Part of a small language model's weights: 12 layers.
Each number is 128 + 24 x the weight over its row's rms, rounded and kept within 0 to 255. Layers, rows and columns count from 0. Numbers have three digits each. The size before them is the row's rms in percent of the matrix's.

# layer 7 MLP up, 768x256, rms 0.161, rows 126-232, columns 0-63
106:137075085142085129160148152175152131141132132137128134157130081152127139107162102189150139165134141131079170113161114128135146150138156158131164120136100130141159140133119105152122128119131155
097:132134117164118133073143088138104108124136101094101059123141128126133111102149075117095130132143146102127107116023150140105139110115163112115105151150118136125111134082096115141146150158122171
089:159138124123124137145119092173159171117125141118144142104073099090124159093160127128138138157104120152138135124143176108132116096116124137101180137162167128156136106181160121142158136150127102
112:138128141122143153140127114103146164137131103124100119103111174158097117144133109129092148158114139121146098118115128140128110152129103140077110136130146135102115124124074111110104095142090101
096:133098110151148154090113162147146097128138156135137114156159131105091116116156147132111079119123126139118156091134129118061163159128096141119186152095132149118142154137127156152113181108123162
103:142152136101121182118152104142098154116114116129123125104145147180152125085172112126129123161123179130103121106112157149152122141164109131152123188143142158144107123139115115115161113146133104
101:144128137117128136111112083143145142112141110120137131159138120164140119131165092143125172142131140113105101121108204101128142143125150135113123144140119150148094104125105092135116089133153111
113:136138120085161154152177101190117108122172110064134156124142167130094153136136090125157154129173117103115121139120125148125080142150145188086108127154117168134101086148152115090093097150132176
095:124131183149140124094121150192102113075100115163080087140133152142073139123139142120105139093155136140081166183115133119109141162108106185150109071102118149116093184113127117138113172146111112
103:121140139162142138107133120120094117063131164083144139148131118132110099130125132167096188106128084109137126087090166117124138101124113121090089095132123142159162144103128124111139141078122151
100:129159107118113140140130153165096125134179154151143086100119090089093145123160140103112122118142121152148111112143146148099126080127119102139094114092138109106166142155120155137089135100112141
101:166125106093116160144124124141101130099134119157114182098145109118059134140123159165130128131102124126139128116125132167130105120121113110112120148142136152155100123157170129140128120076155133
091:199133109105134096131129110145125125138100132123129134151130140096122148144101131132114150117137121122146140150145143122110122160143131126142134140072156145116124147170105137145137112112175072
112:147110140112124124103088152132159100125126113101122108137163117147121130117153124131136134110126131097143136131145109130068120142129095160145169136146143073119117107094119135136150147126135143
100:138156165102137108128125091138145108138122127110139165117112141107127088167135130118133158154140117090165123136148138104152133146086129093128119115112172054078163096158146131148115131109140155
107:108069148138166115129115131146129120106134084116137139098147097172089148110147146144132138143106159093110175106105172104126144106126130140157117144116128123134142116105107145134130137098098119
105:153121131150136128110078099181127171154156101102099098128132113168106102146146165162143136173137154129100119150097134114133153127116150143077109118132101155152134082089124099123116119126151103
103:117100136127101125148165133147136121118151110103146146171161132177132150170142186130137148136121168121129122137153127134164115104131102139092132126123104173111099148142122115109178133159137162
109:117116142158133167122105172125136137125135166099117084171106104119154091116140117105134122092148140140138131114140108148136111168122156150149112172177138099137146124118082132117148125124121111
098:149131143147129105142088120124146154134138118104110147135118108106138073115174146123137119156140102113093115110156109124166131123170153137102146187101106146135097099148112118112139167153128064
110:141111153138137125143137145198083164153125110160145172151167079116161128112124165128173131143136146122165124131164139128108174159122082114138123117116100126151113134119102137103113137111189116
103:129186112146131101121131124164141131151114126149093176175137135091132082176142135138130142134105106116138171123135105140147103066117121124151114109141140150149086146179158071113149133111106082
102:140118141135173112127129122120164117142108146101112127089133138149219108117109164141171120148100107116112131122105135132112146110145119090185100150154177127113093119108119154148162120095136047
096:140105138137151165119120117160100137141138136166098126116130139132125164165099119155128161088099116142106143143158129143146130110109113141144110125128146145146150105115116142144137120146196168
094:158110127142147117196123073104124107134112085084190145139108101121112103118116137156101127138120106098122114163155127137139093118141161148119093135122128114113150124105125107145111127106116157
102:089100109175144103097153169137163102118137134118116134110129190149168142147117155143142099121144113120127124118148156109155065107118122138148132147090149117112124154142155133108085128162173127
108:133136108162120084139087140109146110135162142142104151136057113100148148157127123126175132102113137129120121114143153181134156079095090159106117116144130107149098109168121106140103152100179150
110:155134138137128120164128128095172102117141151115162108111151164159110124132151166131113175109138172126105127160101182162091135172127161164112121129134106138143167134132159149124141177069098135
112:138151143132174128101116161200127121070133132134133145102113125125145146150109089119138159109105122155133095154132147133112140163160114109137124149118108136121115144146123122191129138140150106
100:147106125106146122127148117142093174123112143119114119105112107131118123102158125141116145108138109140150144079117126101158114163124111133160125134121102120153120097093098144139141121112139113
099:098117109150149125104121133141122178115134160135102112135134102168112134130148155146106136108111117117142132159154142097111076120138101124160138117105111152144107125118148134136158142086140143
096:116139083155115092139128169139115121139132150125153160102135069125089147124123136111104113128154117135100098113135146134114147120087105153123125135134096196110103128173113149109128151109190098
092:132101173140134117099112075124146138122170094128145142105161094091160141121113111082142122107147146119123133177133122130128130092115091118107136115140134162161074139079121079155154136128143161
112:161111125092117093136168105137134179129116081138137102134134115131148143119113158108174139137131142130094113143152114115129120120139159105138102141145151140184118112136130115114104100147095178
095:173128115091122125150119110149102164120126114125155142177082108161088173110130139099153124102150122161146099153128137114140116143114152177147143113129159168115157149141121152124111120138127139
106:141146105069086140118147107164116146122151108132151063169125129147111095150158152138138113150145127163173132101123134127130099069117161167158109129149138177150123129150087143132157126090130134
109:118176153124019145091142143140136137134126122152097080127144090090157170126165096112117113151116080109117165093161116151149130063141124110117169109137164124144150172134099130146129136114123138
106:114090142095130115081095131119110115101086160123138160124135131156183120171103112118088198101113146133129112146142193111125153152119095110123120116110134085121126172146135113136156091108083132
096:164113116101171118119161120114155113134109149132123122161103151171131090097129080118115143172136104131129121175111139161113121117106124125108121190132133149096100114115113130125138103094116146
101:149162156065135094127093119105116101103176141129086133129122152140115122102128146159137142155133119117120119104130114131071119101150112117138111165115143152107173101135114130161097156107115160
092:109136122142099100091096166133121075112138082161111117150109127131128101118107138143156128143129156145136113127119153099146154129180094127127194114158130111141102170082138122148129155128121123
109:126133104111102104112120075133101117112101191157098143145124097105166141089099132181150083113151152079140107145114130128140110095095126072159145176153134141119137173086130103154121111145116122
107:154118117129164178136166114131169125143171139155131159167144092119136092140101150126103132125146118105133109121090123130143083155083139121135111119130113123125127151134149136146107146088110143
096:114126123153094128103120160133143148126194130153121110142168107119089116129132142176146089154168103098159077115118128143124135089149119153132109116145131170120146170123111117153116159141147132
102:090148134143127196098141145175153159144127153083104116094158143164115150108108142145151099143131082135129135163140177121132132127123106146165140135148115150107114121114126105131129114121156130
079:109152166096141126118084124184169149167123157130120146160152155150131148109135142104144117129128120096128120141113137106139124130097097087130110129133123143139109131057148181113112141145106071
109:131132124112105139121145134213106146150144137138154118130116112111109131113127108176152119152160155113120107100110114105153128110154079126089119124138107142146086102131110095162083140110089130
092:156128077156128114126174144124157122138153125108155140143120089099131117125131117147090135138143161108185130131159109076152076113149149122144131115112136069167092119138129100185135123104110108
100:109135116130153170116112154141116144153133102112124142132122136113114139129117087115151126127112079121125121128138142137149149101106154157152168136145114146138114110128126140170125157091139123
105:136143128151099145124196087153124162143138143078124129127149147127130155104123156102130112131135160109092147117132149130119158166134113146158156172123106163156115172126111112141118135134115115
094:124149068050139101124159082133123073152107105161096126093109107117127135085105128155140137122105120156150118176150090145107187127145129131099126084142134091107141116145045111124103116134154144
108:117157145115136089116125117118132121126101129108125103119087145136160157138101130143097141109108145124108153130142141135135153176125119123136145152107163153119094157095048104096156166104163115
094:098126139133090162108125150119132123118155147140133122147098123126125100106117107087114120103121079093085076116147118141133099112144101154149127115124132058130070092132102152100119149122171116
087:161095086124140144156132162121102091132145156110169149094092143124124157166095116133109094146124115142141095102115154112107158112172154134165102112126123140126148154132104153123145139150124132
095:136120144073147167156156120125143097131176098126143143124122144147151167125144125162131074122115160080120130151121101091111131128130134155159133175127118158091130129163114146123135170129121136
091:104092144152116136159098146114103162139122133157144120122181144119118088144063140110100146097115129106124130072139063145122123115152139105102143159132126084135131110111139167092100099127141116
102:156147133118111141126113143126113144169153122173176181139141144149128128181113138186116124110126176122164151080138148097108136151154121105131161167103113123144168127140145118147150114051123118
096:090116140093161112113106110090122154132193113080083147145142087143148125134108133146151120145098150051130116144116099098152143184136124137090118142116128140105127158096148161141137099134110094
110:079176100100111149133129155149149129177108127128110160123132162138121139088114127165089170096149108139126134149146124135148121107159134131122104127134092145130146183094141112160103128099130107
105:194127102128118127151114119103095125133137127142160056130162137116105150144111098132103099127112172106108134146098109059057167156124070140148133096144146127111130149147109132097102118146099120
108:118132123114125120140104080134131130076153120111067122129129093115157111189115131180120167141148111134131140132128130158132088127141142148122121153148191096088077111131171064117146109133116152
087:110132121133121119130119095129088138167155138136135149131162168101140035135121122122153090143116131082128091109129166134105147161125110111129146130114141148127106118132148134117126133123149137
086:129156127110120141150112134132150125127120157153095146135156131066082103129145108142122116133119136115132124145111120148114100156125120138144155142087128128128133139162077127085124137156092098
113:127149117152141088127110147148095126098137125145143136135107149129118154185103111110166108124094173131171157154140164116107110074171116128152134121108137126115145159137121114132105093138087146
106:139142129066115137130093111132088102165135087110153108155134146076106104079110149091136101171093127168143117112154104103090100110143111115150129123149133126111164149126136144156140116136186086
099:120199149154152153099116103116136147142144129132186112157155162163142098147117085161153142149130163117136103180146121117117120157144110137161123154142143075126140100088170068117116125110155092
102:115182077097154129119132155171103142139107138105101118115127153124136114135157127108167114129143110150100142117145165127159136139163143144123111099087122161139158115148125140121108132113135061
093:107136118142149095176117133126087129125175135097143134113101148143159121148131155134121158130136133125132133147111110134117074152120158143134107137126130133158113145199136109159087141134157085
095:161098143142149155105148137125133134102108107104117154111142145130127146143101105138176098132105177136094166130074145112127148092137149118101114148105183099126138110086103114104132130137100082
100:131143164114143095125142112088118119156172113014125144131124138136122137126096146130127116142099107134132104160088155119138145136131079105060122090141147140099113107086128103151137150142128066
093:107136131109120129155110140111128125122126142119155139140092055127123166155153134120131122118095107113123149123139108125149102085162128149147122163068126110130117116164130131164127167119174128
100:107131136110135149173154110137129099129145113128095149156102161160149146124142089142169149155116119130084156148109165108118055087127157096140133131121121131116143105141141147134138116078116120
108:121130165194135132162138104156079170129148144137131134079102115092111136120139144138156156067131111101130140120154108142114101152140134166113144116139110140121130102147139123147153116098145171
102:098114120109163157125125152130155142099101129096104084154148137169117133130074111121122135141129149116161105120145133136078137158133153151124124169161142119172128136129123142167139108126137080
092:124163136103151127117136130099153129181157135136099121142128118119105163109118148107136103114166176168126080110145106122135144116135141101148148109127148130168135135121101112109097134144110196
103:167111129130179090103119091105125128151117090130075102097135100098120144129164101129150161121126127102144140105123138133156148171126150091109142133114119122178157104090169153134100117154132124
110:098120077099117129135141120106107134091127155080180126128118189149099086125093130112155135112154095161162143160134133140116080130139111119114099144163155111099135114177160033083176139130113130
094:116137170166125126119121134137155070123138138126109115121140187131108157128143121083145157120092151106103088146120151105119127193123142100118160130152140133164131131139099120121123125153140119
099:143114126108108142152138117119112139127134121157148141111123133118116150129107130114161128175142121129186111152146128068144122133148152172117140150134100102158113147119087156105143082116124152
099:169097117122161134099173073130133095183114126127167154143135125126091132125137139123128161157179113100117154152139079130158145099128103158104107147112112095119163156110157160141140145112135121
103:122108118113147133118083152196119098081083109118184135108166146167121117143127110185117099148113117137187155120136149122110119139113109131115133140110154077081136109152109134123141122131120122
088:126106147106145119127148100143131117112101132084093130168162106097154149122141101113132144123109117174150093120149081146155126102112106156085128140164133125142149101160109161125119182116133104
100:113112119138146137128128095069134121102108119117096118138147129127095102114116132097107118138174160163083146121160156164180124129110136148101160187124116097136131148135152096118139112132121130
101:096119122163127149089120116113105132108143114104121109147064112130136159117142130146143130103110141122095124104113111198100159155098120153109130109164126175135148155139096135076118176110099148
100:118145147113137150153111099160136103109128116127114145164137131113098141126092136098148133122124172091136127113114116169142109138147099164139172169137121146121141096117127081105092140155109134
070:120114118161078137103132166115112124122131128104120115141163155134091113080135131130133142127154112153140109132105136080132115113133159109136118160154157120145144113107148122148150106144121165
100:128123117148142143130122145098100104136109113161135157124146143150163134112140109169192151123136109099155135121146156133109131144162170163104129139141153139154126173095150118127131137143152102
103:115136111105136139169118137105112151128138132146134071144068142119164133119139145176140118177130080147104141128129186129130111126112182108115143185125097136120123130174124154114127125163124109
111:108171123123112156143104099117119175129137119161093142132148143129118145119099107122134113176180157151132096121114131092150130152090111119138130121132125137143141098100118145109162111141108117
106:129113143091109117127165080130125127171102138136104130145118141143153149131081127164102146121119164141136146147130108078093117151123152071074101079075113121138118138118106135073163126112190111
094:141130101148142159162140102143136099111136156156121146154116137108103084147093146132178108130139146092114156136151113129129108106141149173128158101124156088156143122145101143158101113140144151
108:143153140143103094174179071097143125134147155107112130142131129119098118091106146097071111137113165100127115149097149149152146099159157125151143123139154138149150153171139105135114141091108097
107:127155133076153161112085127147110148146112100107128101146148137152125103189128132177136128092098118139168126125104148148146133167151187141126158100164097114162144130105081089093160134082158162
103:163163102136140149121156116138145145155086166145109148139149118132130116120125109165177188153135139115144147150069121128118079103156119142106114094122120083149104133107144108160118153135130116
114:108129049082212154120179122168115115098139155112135103137169145108120144134133107131148095158122128161069138105156159107125075076153132101141142124156117130138133131115154146139124151100105101
105:145119133126149147103109095152146117150098127115121128134143134144159117084104096129122116144113117096161096146131092108170159157148130172115152157106126147067149104115137123168106133056118107
106:156070147103103124125127152134152117146106122164108127143170121136180115103174114132153162167112118112098109121118109119096100155183119111157117113143110147127078141130144117117130088137145137
109:131180085093095082151147104100125112118169148149169110155106159148122148114120111119135107140123137150160154108108093132125117094105105170119154134134109044142129122175135111149109165075128108
102:097157149145090141120105131094136135091109100097108084086080118143145075119131120122122118147130142127118125121127119132101108120119135129116105124104135130089107113114127120122113094149139151
087:194113135129108107149132098135136127119165153166080130117109124100133107175154149146109163174154129138177111136111125107116120130155120160142127146110127105154155100164127108142123151115153117
089:108178132124120127161141129147096118134130146117090111136129157109090135110115126133114128116155075164143176138138126155143104129102100138130142122164131127162129100116147155146155091100096121
101:122133138086105163137103138130137158164132135114110106128143146161123083156108139210124143129136088164141158134181121138105111117124134144126150155105158127163138123113163152119174152154148074
093:153139089140134189137093111118128133129080156113108141107155134106135088125155146145172149172081132139113146083082168151139122147089153143154170158163142081102109151132100145116161114130116133
102:162156112093111126163154106129126126115110098096095145166125105110124147142131146131141135070125135154169121106128138135139144111110111130124165141137122130110105114142107165167097175138103137
093:151179142056120108123121109129094122151152099114108157161132101128156122123112114100129142076100128152132150108180113111160119117114110118130133129101122103108166114172141132125136074137127142
104:141135144112097134107139164110103094126151153134130109127164124113140116113123101105151121140112147136094124132140118107132143096167161093101138206116142138120121081179137092112094108126137156
099:108119141131109122153106175130138144156137099123108168124124131095092171086103130140127114115142112133125118124110116105114113147103116128144167125131141175125138116096137161135143169135169146
# layer 7 MLP down (transposed), 768x256, rms 0.132, rows 126-232, columns 0-63
102:110139122148133088184140082131103121111139128154133159096140170133116110122135128134136142133122134107168093092130150157145107097134170120133112132182142133143124139114128105114112115115141139
093:133094152141128102131083144105135081141155137174141110139117197109129086108149140113131103129118155157178172082103151115136135116113094129095142117138117117110155131127176131124111122147118093
088:132136115138121136133130161157108113125083120152151122128180157165128187112087127158126151133070072102146133110113116146144140139086122103139124117166126111116093114064117156122079082156099091
110:112082109127114091091143104163126152178125120152141131151121121122146066164139159085157144138145096130127063147133115163176171108129132146130111138129123111119111113136128130156125091112124112
092:171164157137117119137118143129106109127101117155133098145123137171133124120150091126157114148122137147094126165093110146154115184107134150096118119110137083108139128120130101176124145093153138
096:128119153153116080149149118162125127086148149149093150136129141151137113102089114113134104129117139086140115109093103102144160131123135124146107123104108187145079118122161142127083150102105158
101:146107136136161114136089131106113140130127130128130126115128193129099132131114163155122132185154131123142074073145139156129087092138117122133105138159126104119126077116197153158111117115121127
105:151142155134128177091108131131106108109140090163135147130117127160132131128099120155138154150185083130145113097120124121119108130174151180141120148135175106145130133090115098103097136124140076
100:148107110154113122185167157108118144104098142144143128078164103149105155155147088120111107138133097119150118143099111181098121091108143134119148127136135130118144133091148133098097105101168119
106:121130139136115102157105176118112120097105109143110151154120090117100192117093150105123124086114127103119148133157110125132140144120125120135138127148130152146127113120157144127158111158106097
104:127159094132072107128097130132110090144119160102127124139154151116115091089161125133149138101118129114154124094154136130161134130151161095166101165106156073130126125174129118105154085139129135
095:128067106150151127133134126115149118110121106142111092096127142117130143159177103116096151120123103114147102097124134120114107143073132167135097133183081116128144128097133104103140136145130107
098:154128131131143122124134128105136143139122127102093135119155062122085120133100100173113130136113154130145110146140115098130122141099164147125138146075134111077169124113131114107100163132140126
109:112081121111108135139106156168159140132161123138117134102180125127134110113082110131169134124154170122109146128080133114138131082164107115117102145110096108095151109159136175151092087141140133
100:123152148104126101128105162124172163147117126134120156123143162121127130145104107092098121104112221118098133138131076105148133120152134138127095083114111148108135144141118138157113162089099100
108:110118140139145131129125157109106112089110122087110116126164121076105079153095110114142096149109130138130121087114078137130133098093163094139080102115189133089126140149134168113115134145174175
106:111104118148107115104144130118129147149143155151145152103119149156101091113119135123150124136113124076150127147119145111108109110107097102136075155126087153142145113134121145126105116132137142
104:136149097104143173093167135095150183109145137131149139138109163145078114072114137074107106143113121112118106118089099134136097120167149087080116104122067157152134136134120142109144171131112140
107:092145154166063170134103115141123103153124101113131110120135100163122182150108116106120169124143111136091087137133142129127148137153137142143141088131103136093115129155164119129125121145169089
096:134115156083170134145111135111131104120158100082114129118117147134122132183094104155087155152127136145089132163100149131134130126112103112142075140087128177076132098149097131097135101138122144
113:141156134118139146134092152149135092099159133185089068107114118126135120095155070130103119088126135138156123149137120176122119086102145144117114125150183148112158138095129108142120119091106111
099:114108140118137100134131141117142137121095140147139142109133128102099134129137122115128096106093127135112125127123159150073139125121146102089121132135092153096138119107146143171149098159154179
105:127157114157159122138106139136095135131152135098121089137127119186085154099125109111100130187108146120120081111132118125131130121152142165132142106172128116125193101090108175145131131156149118
099:122118117123099154124169128123177059147133124104125184130137111113118163125126138161138110125129145115132102152118129144086125124162114127145092155107113116149090132166118146088103128114146102
101:106101118123172095081122141148139158071135152149138160144132134117139122127157103103148171105128176178113159101168130082148128101146131103132143078149123107097132128169196088127100154117120091
100:115152101133168142156147127109099116129160075116122134125147110092148118081124124065163157125116136130123144133112091112118148138140166122107091106087106137126145130088103118078120129131139119
104:141135124171174132107139119094128118143117141100081153082162117161126119117064155074117093157140094145108143136146146133136118149090075133186103153133132122104112115152144126104126112160124162
107:181155120126121096126132086139098108117147127109148150113154113120112088115114099111098109087130129129175118111122174113125104138118138159147118139119169092163195105171171148126137170142134100
103:087125090113155149118105125122116057132115103126129143162124124069111122063108120144122136157134139148160142161136170111184117101158144125152126149120079079154125126138090122137170123109130119
094:148144145119116099139113147100124097130134127124151123098165135149152127087122120091109160098159152125139107132159103101135128114106129115147151128130127166102125127134177152154109127169114162
100:088102104118125114129130109094095140105128091168140115148115151144097078110106141126145096087118117176162126136127105104145118098153135163127089112160128057139154112133135112142104154163134096
100:116060114131148119158125150141120126126136115163162105127122134133113140128134103116132059138025080111125107114145138131135126139188117146112099173154143174159148160110148091128150112130139122
094:117041114155127122152138166174136093155087143088104139127133152185097133123095099122131136145081096135120139159102147091154115124146129122122136131134173169106115136163131099144106135151130145
110:109089148143135176178117145107120112155148103140146103149161112127154155112100103100120143135126074140155105123138173112144111167139088160150088128148139047118166151122158056148098098171106149
101:151117144178110134151102059153138125208142087129092104125138129133141148108113116074097156182128133113150136119101127149135107137141116090121076149127144159145079100116135153125104105118139109
100:114123140113128125131132141109117120154098177123170126107155088134141066100139146128150145182132085110106188101127133120154097113119099142068084145114103119118143139110154151126109129137116090
105:053104151126158114159128114176147157095162128142150145167144169134123107125100097125159155064138113131098109117085155096134136135149144167122102146115137136120159092131152114130101139077139148
102:123131156142105138167118128112162121111137107154107128123160089163152156117122166125153117125126142142100127151097108084121162111115144179150168170144096129106098120157113130130085144102124123
094:121136132118072135148138180077128113144127104124137131163141144114131135193107116149144109123104163145146116142144128156166116143092100106116205100139129158167131179117144092132117119148136083
104:128098139130120105123157154140096145141134154122142157105188120099130147173145138170143153120160108098132119117131170077116161120119125116070164150132115132144158172114138126118108102095104079
095:139105079107109134125128110125114077099135102163130151061132182148133123156145141099132155133133180140148129133149123109138097106115117120135120099117086108116149100111144164133105115132140178
110:136090149163133120162118132134148131115169142112144121161147121181139140083147102084163121148133137127126104093179092117151139142103127120144096109146143143151135143062154129114118119110136121
105:111114190143108108113115122102140139111153099137121096196150136129119163081163127139068090098123140151112107098112117126144146130132143172147127140149140145123119150133155149141161120109127145
094:156141095099127129141137093127116157155123113129086130172166087129111154126073090144110074087141145124108099167132120155107147139115127123126082103123137156080140123151087127135102113146145129
094:154138096114145091111086095165105164153145126117103113116135128128152089136143152125136158149087098177122128116093098133155118131115128120112120092122150149133085128116124159112165135139125161
089:123111094143127131170138140128102138091128125145186115109144082097155133101117109169111112159145106118167131110186102121160119102086197130160131137102131075148163159157135094119127140109108161
106:103137168160115102147116153115098147149131095164153118099124123089132124107132143156131164163112128174129159068142142155150090119104108177131113129106140130131156127125128113138145161127144160
091:069093102134145119133070137117143132155144081114149071154081186147132124129176115139136148122125124114148155119137120155107186124130144151108103148101107118101150138082139114106131151095144147
099:120138158118153122092111154130102180107137155144109130125131099102120119109150124153146113138153134121156085130154163163153174145116138123115146159139078122109107105128165174136146108106116122
099:129117156115128128114148126120077126097138121155083105113158115141164141123123141101114141131086112151107121091144145123134123088156118130178133165137150167114117135136118154103126170151160162
100:112119127123138151134109114146117104145115124099116128135137140198157147099148124128106105182167112131148133099103126112127129114163164154170132158143100169187096159171154133128105174095130116
103:119102101125114126122123126101107119112099102127146165140130151125085094150134134134196094107138183163109132119124134127119117188118124098134155079090114082146152101144129132153100144112124154
089:172128137129167121101144114177115121101092143102170150126163129146088154140129128138113113149111146118154137127130108086144130110088146096149153112151144133171169126129162092134105085154126091
091:155099094120097149123111153125140104119134120125149183139120100136133112076138111117131142147163135106167087081125090110081153156112159140144101106133113165120109144088147119125106149178130126
098:131096127144137154110123146143136113134138130147117134127108107147134095138142159147139125100131128146132093098108097139109113143113126098112131128168117140151144137121147106150123119139141109
094:132121120138130159152131137154123128123107141191121103170120128088136108165167135141107137115156146160115092148086136146073133120154124166149128126132096118129091122118117091193109148128099119
097:127144166152122127117137109112163122115196140139132158178152112163133127114102158102135143123121099134156137090156188120130155142135091104134137150167105128130144094146133103123121114118076117
095:102088140140139131159129137092088106116138062140141152159109121133121132088116080158105119160145133142105125095120146125134094131153116163162090083086114120139119127133100134135133138079121129
105:094121163181125089117116109133120121134119125102092143113154143128162207153110155141152118136097119121181095136138149166150176129122116087119124109129140121118116163149132066137090129116167152
101:118110111134128103119125150110110124186110143086110113139153137138097167134145135106111142139136146112122142180104106135115147135069166107127125108146151117144130154147134130117112105164132098
105:125102127143096127113085137124142121112106136129081074113153163155105114133124129127129135131124115151107135103140128127133109167130129097106129140105101111136124174125134142120084111077116107
091:159115119130166136102135137109152099117126121126096094114108127181119142127118063111125173144126127115141124113133129137153159172149175121147144138136153126120114172128119113106157173131108100
097:138088157139123148142188130143155117147194119140161122145109147144111155127180123159147145170137116102150112131126148125093123147170123143156117110126074123094140124169123118131129089121160129
108:136107106129116102163076083155130114116138122108130164121093112124155134128140108100143121107146134132112142195116112150106131138092123149161129115100081141141156053126097124129117165159165170
106:112106124103113131165150158142120128104113110188109112108122100109117146146064127095161134146144146160157156140150112141164122109117117131078193110098128109130102059105116129101097121140087137
102:116146129159155142119109189132146144087157127132111119143121130131139130116144128129136146140139099164098162132086101122150128069169126143105082143104116159152117124128102121116099133156162108
101:127085124155144128126095106108096150131139118145097130100147170181078123137149140183122116117163164157126136117136166122139114153104173096147108112069132136103128087119127121160081132127091144
101:148149177132125124080117106103120153115135143124110137125117133127094124118177120175152157052151154123183095135146135119139108083132122103156129093161153152094139123106142124145131154122099114
095:156142142131146136140103146128158118158135164145153153129110115103096125118123136130088156094104138132115174161167160116120132174104118127128132147129128172094097099123166107165134130109123089
100:072137136141113082155152120116136137105114118086190131146082139118102148137092101132156133123133122106153126129146110096124138111157149145149123153140142164124126125116103101108155137146159144
099:155093128107104142118132135131117111142121171092108105132117151148094150128148107145101143153116138140153098129152124114114145144142089153100091106106132137147111154122117103106120115125154106
103:093103096147106111109131163153183128121099139101139136154100134125120176110158111139150120122183118140105079109101130180100126150062093112171188138133099108159117132095162153153178073132124127
105:118174109133097128075134158122118082108140142128107121151111111158145146144114093127117156131106098124090117138163098141124124121109122101113151113114098092071102116165151089124164133158160152
106:102180155146136116059140130144105108108137159127079140118097108129127136112107118157138171162130167139107119132127142119154125107147157138123122121131157150128122105119095157144146134120161144
095:163126149098147130114130147130164137142133108088094168097097136118163080130141185128130142128142126133172118100127153143153119084122125116110121148153066166108134140107167134150132170101121082
104:111149155137115140148115137128135108128156125118103087110102144145158094135145124112131128093200133134176133098133122085122153147131144149144181134124146110135122134110089140096091113121138157
108:135134182145120158121116129155146138095122124150129134144136147130139126166152135148110124137141122144144137150082147113108174104130094142158089125124099112098122090108121112128119119118146103
101:131111077111156148120100155106113133138144143147110151099100160092089100156132104126127120107139136145080155138124078154115172141143138135131141128072134131096115108132161137125153125108123143
097:148156108137132130112128147132171121111105074131108156128115087132057127106131141058141108082121170113108109107126153163145119102128127158114161160140113117111112133136085163122097113097121134
095:114166131090149165082124148123122188089147146135122117136135121124171111146138140132123122171146143123138109117084132167108128081137148158146112175115080131112131169173091146139121144134153135
099:120089136147142136115121148100094145101127112129136143101122120148106150127123172114095131107135112142124166101119161149138137101123135162123118188128126145121122098134116153147100134126101112
085:143162149148096174119114102118155116147146119109135145117091127153100104120099098153117140168124134133149103100096107116135156097136130101143136111153126091133122136168120141102130097142123167
101:139131128130168140146110116147124115104110123111119168102100156126146148126101093213123117109119145136142110115108062138107115148097164112144120103107096140144197153114088095152108138115082129
097:165152107147168116151139134151093132148136132120092138145148126148112106120130132105126120143144119112143096161167144135112133091109134138096149113129126094108088129100131114158155134111129134
102:129143135175130136113093116179109123116168122162135100131132152148107075119116103101150108146116102112150118100126093106132131122111162119132111138089132172135109148098151151139129127148126147
076:156131096118144123146121141132133141128129105129153096097080111120140127130116126125154162119113124115127140144141119133113154148123137136152104125094119141124103134145134130109124135130148087
097:097149116136131115091106151121114121137172145101124098102114170134151060158107153144162133144119088130116115103134065150150136132107127131158113113098105129172096075108138149141121129099171182
101:090122137067096146102089161117114120141125126105187117098148117157170141089110122154130148124102159141097116104114114120112133128136133189089085120110138117148125096090117156111118119150112147
107:143116099134134092149109125105134109076152111098123148138171124102114127112103119104125090054140176115126160121099170123161183118101157095139110140106094109110131154076122127169145136135177107
105:139074133122126151085117105100121122147105085130111144137152132147147123108120129098142131168152134121100142138153117145148156112152138124171140109144079144148086127129157121102173133100095153
094:144157140146124101120150144111126130135116131161086102103094145141130125077091123141123153153072116121100119107154138140144089117138143105133151133124139152110124104123120099105148146115142149
102:109165126098162137157140112118111114134155092125125105164145112151133156168121152130110144104188103147111137131110126076116126097109168130165098136121129121083123131162142095202109135115108129
101:140126112150104138116164144167160108123143145164133084087098107095115139112151142106129116155119173150131127091123140148127112098132138143118169116090098116157118109118124160105116121135122116
105:145137145113150125131142129108125132122097115141107141143111127155170152117173164116092125123122131130115112109138116149153172122136138139141080110130100127078121145145107122155125134120137110
108:118140120138162129094132133115142166107118108141084141169140123138135126144080090158096110153097094108127144160147114130108104114136167162149132145151118138148141131138162139165089103086149094
106:116111123087111113098109174139165116177140109169161157143116143152169115135058134131127112141124117134151171139133113163150093114109138144122082118077117143109124138084129156124120120122148154
101:127156114108104157103128154135132102150125160134084144159092155139171124133093138146104144174060144161123150139104141175131117128104096103131156114121127163133126105126119147144130105134103137
104:085145170171143145109138120106133115119120085137133103125118155177188115145098109136152175095100148115109116126107109121121120097156130125140147147136137143108128092127112138108093122096173107
100:120140097136146129131148090137140110082109141114138124112150095107137107105139080120128117138114109136129126127117137142136142112135120100111190102150130134096110142117135128145153140129122123
091:116103152159150113142139079179138141119127148150144114153130149130153132097125133131131104103142091192126090097136159105147155108110106131126143081109153147198103129105146179129141104126151151
097:090103159178117140155163161102110083170130165111119128129148166118163152124157130142109145149140109133131096124144147151131122157121131118157132048125161141126123178102153142141086157155110133
099:145141174092157128146148142127104120102149135132089120113153100121140104135167148155140135138127176149111113151134120182131140145143128102125098099090116127131139104123162174091113053126074151
092:131152168131113140126120140147162131150140119120113167138135177144142126086099128141123096102142104128100100135146113096082159148135109086152152083077131151141110129147123092147104149138111134
100:135136142103100109141125129114107072153117158087117121138119164122144123137130114136150127139128130127139157165143119090122150102141098077127130117135093146160129105163131128125159101161118131
099:139136127144136194096105122085111082136142126128142160118130145118137111112138096123078133099131109099118092091132129145099118141125135163122137122101083177122132074133101103109123087152161145
102:139130130154143121145138146126115109114174158107145141158101182109131140136120118160106143135138129112123129094154147092140140126169106095115072154117127105113165158113123129060129132129156159
105:146075124135110145145132156111144089138150141108100138136099179134135158134100151151110110114110130109135098129155123117117118147133162099120132132133088132140178129120140088137120099136125101